config.yaml
n_layer: 11
d_model: 192
n_head: 6
n_kv_head: 6
head_dim: 32
d_mlp: 448
vocab_size: 862
activation: "swiglu"
norm: "rmsnorm"
norm_place: "pre"
norm_eps: 1e-05
positions: "rope"
rope_base: 10000.0
rope_fraction: 0.75
qk_norm: false
attn_scale: 0.177
bias: "none"
tie_embeddings: false
parallel_block: false
init: "normal"
init_std_qkv: 0.0344
init_std_o: 0.00734
init_std_up: 0.0344
init_std_down: 0.00481
optimizer: "adamw"
lr: 0.00182
beta1: 0.9
beta2: 0.98
weight_decay: 0.0
lr_head: 0.00492
grad_clip: 1.0
warmup_steps: 204
schedule: "wsd"
decay_fraction: 0.747
decay_shape: "sqrt"
final_lr_fraction: 0.0
batch_tokens: 16384
seq_len: 256
doc_mask: true
z_loss: 1e-05
train_tokens: 156800000
steps: 9571
dataset: "wikipedia_en"
Each number is 500 + 50 x the weight over its row's rms, rounded and kept within 0 to 999. Layers, rows and columns count from 0. Numbers have three digits each. The size before them is the row's rms in percent of the matrix's.

# k: layer 2 attention key, 192x192, rms 0.115, rows 182-191, columns 48-95
# q: layer 2 attention query, 192x192, rms 0.114, rows 183-191, columns 48-95
# v: layer 2 attention value, 192x192, rms 0.0876, rows 160-191, columns 48-95
# o: layer 2 attention output (transposed), 192x192, rms 0.0835, rows 160-191, columns 48-95
# gate: layer 2 MLP gate, 448x192, rms 0.116, rows 0-12, columns 48-95
# up: layer 2 MLP up, 448x192, rms 0.106, rows 0-11, columns 48-95
# down: layer 2 MLP down (transposed), 448x192, rms 0.103, rows 0-11, columns 48-95
k182 096:455540513545480482468537485458552470555433563500559541482533492557489622509510519539547449507558492597556511477481513500582613469520451536511498
q183 087:550549521570554518523476550541548530449569410522459524547475561403475423442513404533464572451530502522540511484525503527441429500480448505447403
k183 087:538527464465479555351535523470499515466482491424487463468449547461540472534421564546487475522508564498422499455463452529530445502476458650509527
q184 101:469425562484429572430487497494399420460508452444557525423572551519441505433480508464514498565447533509506491512468592527476527501533475470514592
k184 107:536558439550523493562552453489494488567503526565565590504537416550549483539595409457483436460446479419540580492447576459517523471508487522491469
q185 090:530481443564483455491484484576576504581474563503502478441471519483619494570386417538441492387427528535579585538518478456447537538476459571454463
k185 089:467457515547506518449426508432503511479531491593537518479469469522512554517450525559529483570625453523575581493485535523497552563489491514557525
q186 093:394404568526413534484495490496428444504436512525582463507590569493492571497413554454512467481553514555439555466498608508478549555503477515505588
k186 098:487557444522515471584480410464491499519492461517493588480581445598492548512527412486572465437520456474558550555487558564489607443489510472499469
q187 077:457457491528565427469421457530532556511580524452553493489528551462486429485434424520484541483485472603596533514464476525558547552546483482480456
k187 080:489423545475509513518364428425456511518553476515534469485493514435454440534458504502468483432508550467477534534523541465461448507475532517542505
q188 095:454527605418521478536501456522429421486544510633446493489436504487464536462548441503514462612573444506510383479552536468491477477490517556600560
k188 094:552513483551548578481545499482437510444517599440458498506563491508467527553563476427498530567372521452547565426521583447487458476414513442550535
q189 091:441480519618464455494516484616550484534520501536527458507429576467597559543457445530458502394496486524542566566498537502507485464441447609436472
k189 090:514568465505467484479586506454526491518466545549544551484520482535430572496499565588558460552575411528507470439539491567548583525493454533498509
q190 094:481451471399586429532568581434488567507506505512442462527486430518463458447480553532542460541584391357508460461475439472566557503514593465609498
k190 093:560407491425559474513458542622466558438548490489379485536519504457558378458377507478466496446528452441492477598527456506482412518503456505566469
q191 092:521547461483507488445496464546632588532447582504582457464528489447561491587514513458532482490421495622515597543453497551496555487549484528550436
k191 093:508493515435491461538359536524507506455624386522476581469457532504387538451514552528462539483611496489497449493475522464500529594494497479494450
v160 085:524426456472563379552495590498527522499481469437461461538567436475486557471472550554581408461522483521469526565496507465541488502484435451470427
o160 079:511469445527578484396528511353499474566545451505490501452538516602424504559486480526463531486522485401494501520439487526556524524517575504545478
v161 096:450422470440509517575549419499548536624487527491508534567506486479479504568498502468533438535572456584495537538427496500496546509507445443573486
o161 088:497561515469516496465619372490473496461498471604540510489439548540515411534486536474349509479479542430583538513442515511499450543499515489510502
v162 093:471455502552531459435507497533471510480552435457538499487535561589405565439571541575498461531497529469417462523500483451528519591528565542473519
o162 088:544500401487479446504496623395499593460499449454495513446462494491505558420458577456523551383495462470538568456603476597441541469447497451465566
v163 088:509610391403476592500489552549466498426554494468402481445511441492478552379488501422545443433466513442484458394505505460499534490495489477392461
o163 094:630481507520584440551526566504547523592590588471530478530592553468552496611481466571489507547545501498424516545465502462440429527547440536451526
v164 105:456584462478523564533584494494590571443499571576505538515482510571406514490545531474498429521493466522539527439498539530488514559511537462545404
o164 104:559490520498504485530368386536465610448392563413520458451480474469473483490448517425543557481606511528479537513471475511405406448459525458569411
v165 092:467578507590521444611487477546630606473579505637451461562428510511553461542558567526488459504559564532573510378535563480502470493588504451501534
o165 101:506555484524513549355451340529521509523443448414513520470501490504321436468486495397523549433518471541425599562447464517483391470455502552542403
v166 093:512366474486467535436525512505473492474520488499523488463553517462455604571537534392544553487491529512500553568454464474475471541462572528528489
o166 098:540530507407385452665512530580453563507539473481467483591573532485585538506469446544449457496547514459540493457562457455401462454522487395369640
v167 097:458506600400483564406505475484513513515452528535499581539496524500488501558471473524601522486506486563583521398465517549515427544483498442514480
o167 090:542491502515508504482628451532434559496439467497502529606460427470574411540495569529429517476515516512454468545445571471480528478563450479499552
v168 097:513609416458535575510613495474582537499554490519530534455486497507404602490532532503532449480586478492553501414538556508423508534534550414534495
o168 097:543496473542582507581424404571426451479456529371483475350523514482537468508418490456511528477597514512450527530491483447473513499520513414431438
v169 075:548480562536493533399514565477444445421519475515515507475494437509519541402484460456547483463455447551459526543519537536453509458543494503461470
o169 074:473435495518503454607510580465562533611511498411374428689531522397583473460548430497571586561525448490449433500524507412540570500598475440467589
v170 088:549518533435494552570446506547390468434529421506528422452468561487506524417416516554517436562564519402501480452474523461437503526457476388467556
o170 087:495520485527473373512482564544461536432510576467466512583532490447416537493493539508586475547538524578541515498520483496524452540435452536560437
v171 095:611574485438450572528488472486441479466502470592409462439483512488556453414457474518486508579541613531408456436537543452450500548509502495498498
o171 096:516445450554514500517466545535561557531448571439456538541508480441474467586539497536630450535530438553471505505544516511540504476512414579598443
v172 088:482473424537489427487585530498501480460472526549413475454463548512538534539567497443467445462487559476409477463586479523500485451527531508482488
o172 088:461451531522518536567412535464537479480480611405443422473503525518463547520486490559506492524549552455471473548498420411556492488514513500522438
v173 088:566451548568526450538408529465482496451566516565465446484495522602436506476463514422479503431489526509521558489589557523497507463506567472472441
o173 085:565620601405361553512493496555454511527498456533461473527514501451496572430574444576523455557472445498449491488466445467436490437516425425507574
v174 106:487463585520481479576467442484477480540550483509510483519492472591553474439435559585479563491449568494441439508527518467585527522525409547500438
o174 100:487569478505424530461552501534500507414478469538468554524413607523475425569552573466532367471528469512522533437446527582497476465481489510586484
v175 089:546486438524539454541454446528477499603481492571555512488437504512557443493480507501517595545589505553473491540465479479531582478524445457535485
o175 090:479450465561500468501532500553623568512522450427534501474533583482397464471439446477424500510459489471605538581515478485580478580543540530510416
v176 086:476553480488486438520471449519581546533499448580504485533476508437525426595535458577390479484484531486448430400530493450547455535515454502555520
o176 087:501497475563564566402511458481525409445421499475537595398487508603390481528519560461531514407453486521491542481523559603492500462432469558610407
v177 100:498525420502519541479572481512567500518472492452535513507498522449453608628592490450588441444574427518460433540488469441542536496506483553454529
o177 102:493584467481573516467540559429522368534594556541488494320447547601582486516495527501462496463507504450504538498568504495503564528463548478448472
v178 071:495578456425530517533467475526537504461464531515466485521566438528443598495539514460482478482589428502465522475504478565508504532531567420502465
o178 076:632493490513587506552502467490501556485448501489451518544616511443488442629441452608443499490528512503481515477441547504423427448545526527441536
v179 086:533484370384458524392532543575518495461583457357478608477524465468395545459455497505541504465406514478465415495463436401595433521500519548485528
o179 090:633475509472549458561504636488511517598620579510512480484535508507664501566495519526498494470521538513444545507562537537431481502535414515429583
v180 091:408542565447462573521534525512512519437563526554486558495541535570427517406494488492500524505443532488506498397567494492453465593557623577482464
o180 090:591470506459467475540453483534406566493421512501550480476436463482553503537489574541535537399618506602420553491518583578478530523548425488518543
v181 082:400445574433543518481541513479378445434578492489501450456529501524492520424474553542495345533522480494399542535484486575472486592499577542457349
o181 086:504446466467478451583446569537443716456462476580497494580439474432565479523510558470531517539563502492571442476494485505446520498505508440507583
v182 086:486513495489486474516465418484538560583488486544551570551468488476482515554481465572531504529520429574560582488516510507513524531503442506552497
o182 092:499508496449536537418529358529425526527451446473591529440506469550538495444414559427516529470416472498505602589513541496503480556488482530507519
v183 107:484493492500471464520468427520487506532511472598468479546538421567510529411535504541514534638577394531382486587540483571421501493501410389480521
o183 100:529491443478510517473564475538480608468448454469547593577504501476521451524448491445503464525445457450627496542487528484520533531537618538519603
v184 080:452475469463479566344531552459511544532455508452505514453553558595445568476511508559520508520468401471500474460546563563571499504491523534543421
o184 076:527387488504598530542586605409470476507392419480500534400450498479615524428491582476498531507467477462512463471541501536496620434547475474531572
v185 102:546470377458477495430507428531547560512511448597490474509564494427441543582633515460547526542570437541414528502471472516557462551528545458460515
o185 102:560481439503509501609560531519529562498488493441427527520572447537539477581509427458465520456497509447537498525584449544408448441507502456393550
v186 095:507449531467509510550464444566537485457440550588443396595491470484521491458552530512498561467514598523501555401514511580499445549449498471512490
o186 091:468480496510545595448533474516518509524423421438406561648535460499381462516589434530552508521515504530501453524434497517500418385508476481583395
v187 082:509556493575516415602397469549506507536469489573443501505445539492547514543469466494525485530632538541521547535517508546577492492555424469548458
o187 081:453642467529519570346561424540541470511493463509492536550492456515389458465517475462520538532452432473434497560410485443459432518490567570620521
v188 091:506540500447566510541452501428465556422470523532500571515568445634478491405473475543525443491445518483551547493583548517496488532516479471494422
o188 093:504450551568525465462487478435504525484415478472501523398545552484481532554514537543476536397587494586398559505421530627542530533548462569599450
v189 084:510504523518474542479562520492584509504556498489527551438482602535405458529466514415440530461469553529608432411485451460457509504479550545567535
o189 080:616492523490357480526470587506414514539571554477534397449424463518501533431434504500464598498470538465487517574573480489417488488515479420461445
v190 091:454488550460510562404569487527568546557502463527514548470566531501445618526465489555471441500503442508455423469486462469552470566501564561526482
o190 090:575487488569511539537549545455476515413478542514451482519434493523539400622498611447459469465556476444456531536467545501379458452472476479485545
v191 079:462405404407503437420509498541496485396496486445567466515568489517464457382547472572406483537378449506509575518562469471571443493474523417462490
o191 081:592377565497504487643460584506529632531465469447452488575621516475570515475485447509521575464497561522526428479529463569427454481516521500415577
gate0 102:478499491555537438473567505472544445518462505413508532542557487564589530470510383528509531464496568435467532552570584568483541453528555514573582
up0 104:492519498453509503503523433476417521440443561373520492512600515476440507553580594513470588487545482454616572456533466507457519417520488541504551
down0 103:516553508608497481532425468547536485436500522503433552443407503416487513511487505454486427564526493480471423520504605541525444562488477467400495
gate1 104:482412454484523577609414509452500540476514470568496602539585460484535519493480438525481566496518444530429488473564438465459561469584471443523487
up1 097:422465460537511535548414455470481550494511454471575444559530511479509515549471406460547450498562497497464511530471397487512492592404454482548445
down1 100:431455527583567548574445542516495447475419481486488458546496480517497438533421431516497474521565444492527506446495525550504484543472596366477363
gate2 085:464400586547519511555531439501586487480489571580577482512465448476515471535423501494450451500500576468352541531468468516440513463477513522551552
up2 090:546419519549518492545464458500441522468529413448536534451447473505492445402461481484482491434519466431553608526514593535532440553505426504597472
down2 091:460470622359601389529458498440427432499476514546495432515457469478398491588571502548462537528552477441527444547492459485422577477461499445441454
gate3 100:506469452527561467484521506475471492512520446468472568491481489486476504433562346522583572512494375409568497504485533473453494533609483469516434
up3 100:410574500479521425457466443488556512543571520432481451520546476452547558527624489447575596552472464505559518497543519416451564496545487546521489
down3 099:554490460541478493498501496570446518393471536555503450489494420516468553454462543565550511572507485471468570574481504492530494480491444504508484
gate4 091:436468470517477538601519520536577562551490534416485533505468476519420410422473567465522522445499572546523478474544392493456503524470395493454401
up4 094:539468456538568474507539523435451502391477515477488538505459550531552567536386436486520508534469580501576462559493506527613542432499490466451506
down4 096:426485536445468527480496544465491506472401402555494450518538454592585489470533522521523531488459419465507575557565546470478401520590564497472495
gate5 102:538547402463588491445501541395522459547471610516441499524541533429496554519536487504398485541457524501580520506521398575478476530524441480550416
up5 095:484450454552489480523496382525479542579580493446520474561526516523446504499544540501526414490533403563510445533468619466571470560500570458460542
down5 097:465528430468693497446631522422520542500512517463468456609561379530488496477523518431431538526548536387536557470481602399536545493597465462532441
gate6 106:494517558494494437499529544489590437548366516512485506442498434464470523537536423513411424560511485507446489529481524510523490493544549555500471
up6 106:571447480487453494497455523531511510530636500463528465531414562614476515532432404474504605542517553543486550509474536574433472442535446440516497
down6 103:518508438484628427554467570486446555567533555481486498540590524428508510521519530465489526536440546481494527519493472503475524494583537397559501
gate7 106:551540499516508528470554545481450432482505489563508542538548504503592502441518481439458502463534493542525537572529562516487569556523443593509507
up7 101:460408447495517522580510518419560546456537499495460508572417568531504478531453518478459490509531396532401552536563513487464595554549480431534549
down7 102:497521562509541415535445548580492544532484567527503510434472436549526547512502477509475445477404444490493471543482527597552407462525503485456478
gate8 089:521606576561465516518527461530434456502472568592541485520454437586451430512462512550505477504520513602450508522497447492500459572476483540512532
up8 097:519557516587426536583497450506493429543398560463532524549445534504534412533473435534571516393508454549501571466490434477620425548513440477522535
down8 097:493422501523309476541533526465563391548518515505491519658451491555488523492551531548382586438470490589495404448421502530567532427523495511444546
gate9 088:455527506484537515419496441511533496485414490470531597481492477545468521454538501518544517470389405511539495500544551509485561483511525523605534
up9 091:486457481452444573589529493602456472504517546507496460455535538482618465500508541477566488386510473561422444516520526396468438408530487448484483
down9 093:454617516487392437487547472505462437504600418510522491532490502539507526455467475503491538492580485498542457484532585555479535538483552527458528
gate10 097:509468530542535505461480454530449516552496548528524530485575556478464475557522377460478407499571516407471494468450411499543485447534588497515476
up10 099:536433494521494570464549516512455524458473606431521543537479504532585459452628558467476535607502506508442488414566442436471471486516519520454521
down10 097:492524557544378589391538536462535502412484561443497523483515460495619519549459450482491523581453425572490430541483534551547597574387490544466467
gate11 110:479442521475557515489508566461553400438413511440504417438536485406516502512524384513558458601529560428570471506480565486510454565585476431442530
up11 103:516539523488469454476463518530506559534488487486447398573571521505554585427496510556433535477591500507476571419464550544426586587446530461470561
down11 101:529535463576552432475562543473539404558579568572467440415484520471441561543518471428545513511604432533389465521526505525439485532463564446512554
gate12 094:470540609471444439576520496567473530475476493470502554485538536500458492552536504471460540516470480495388535513548547551480524476469497454429472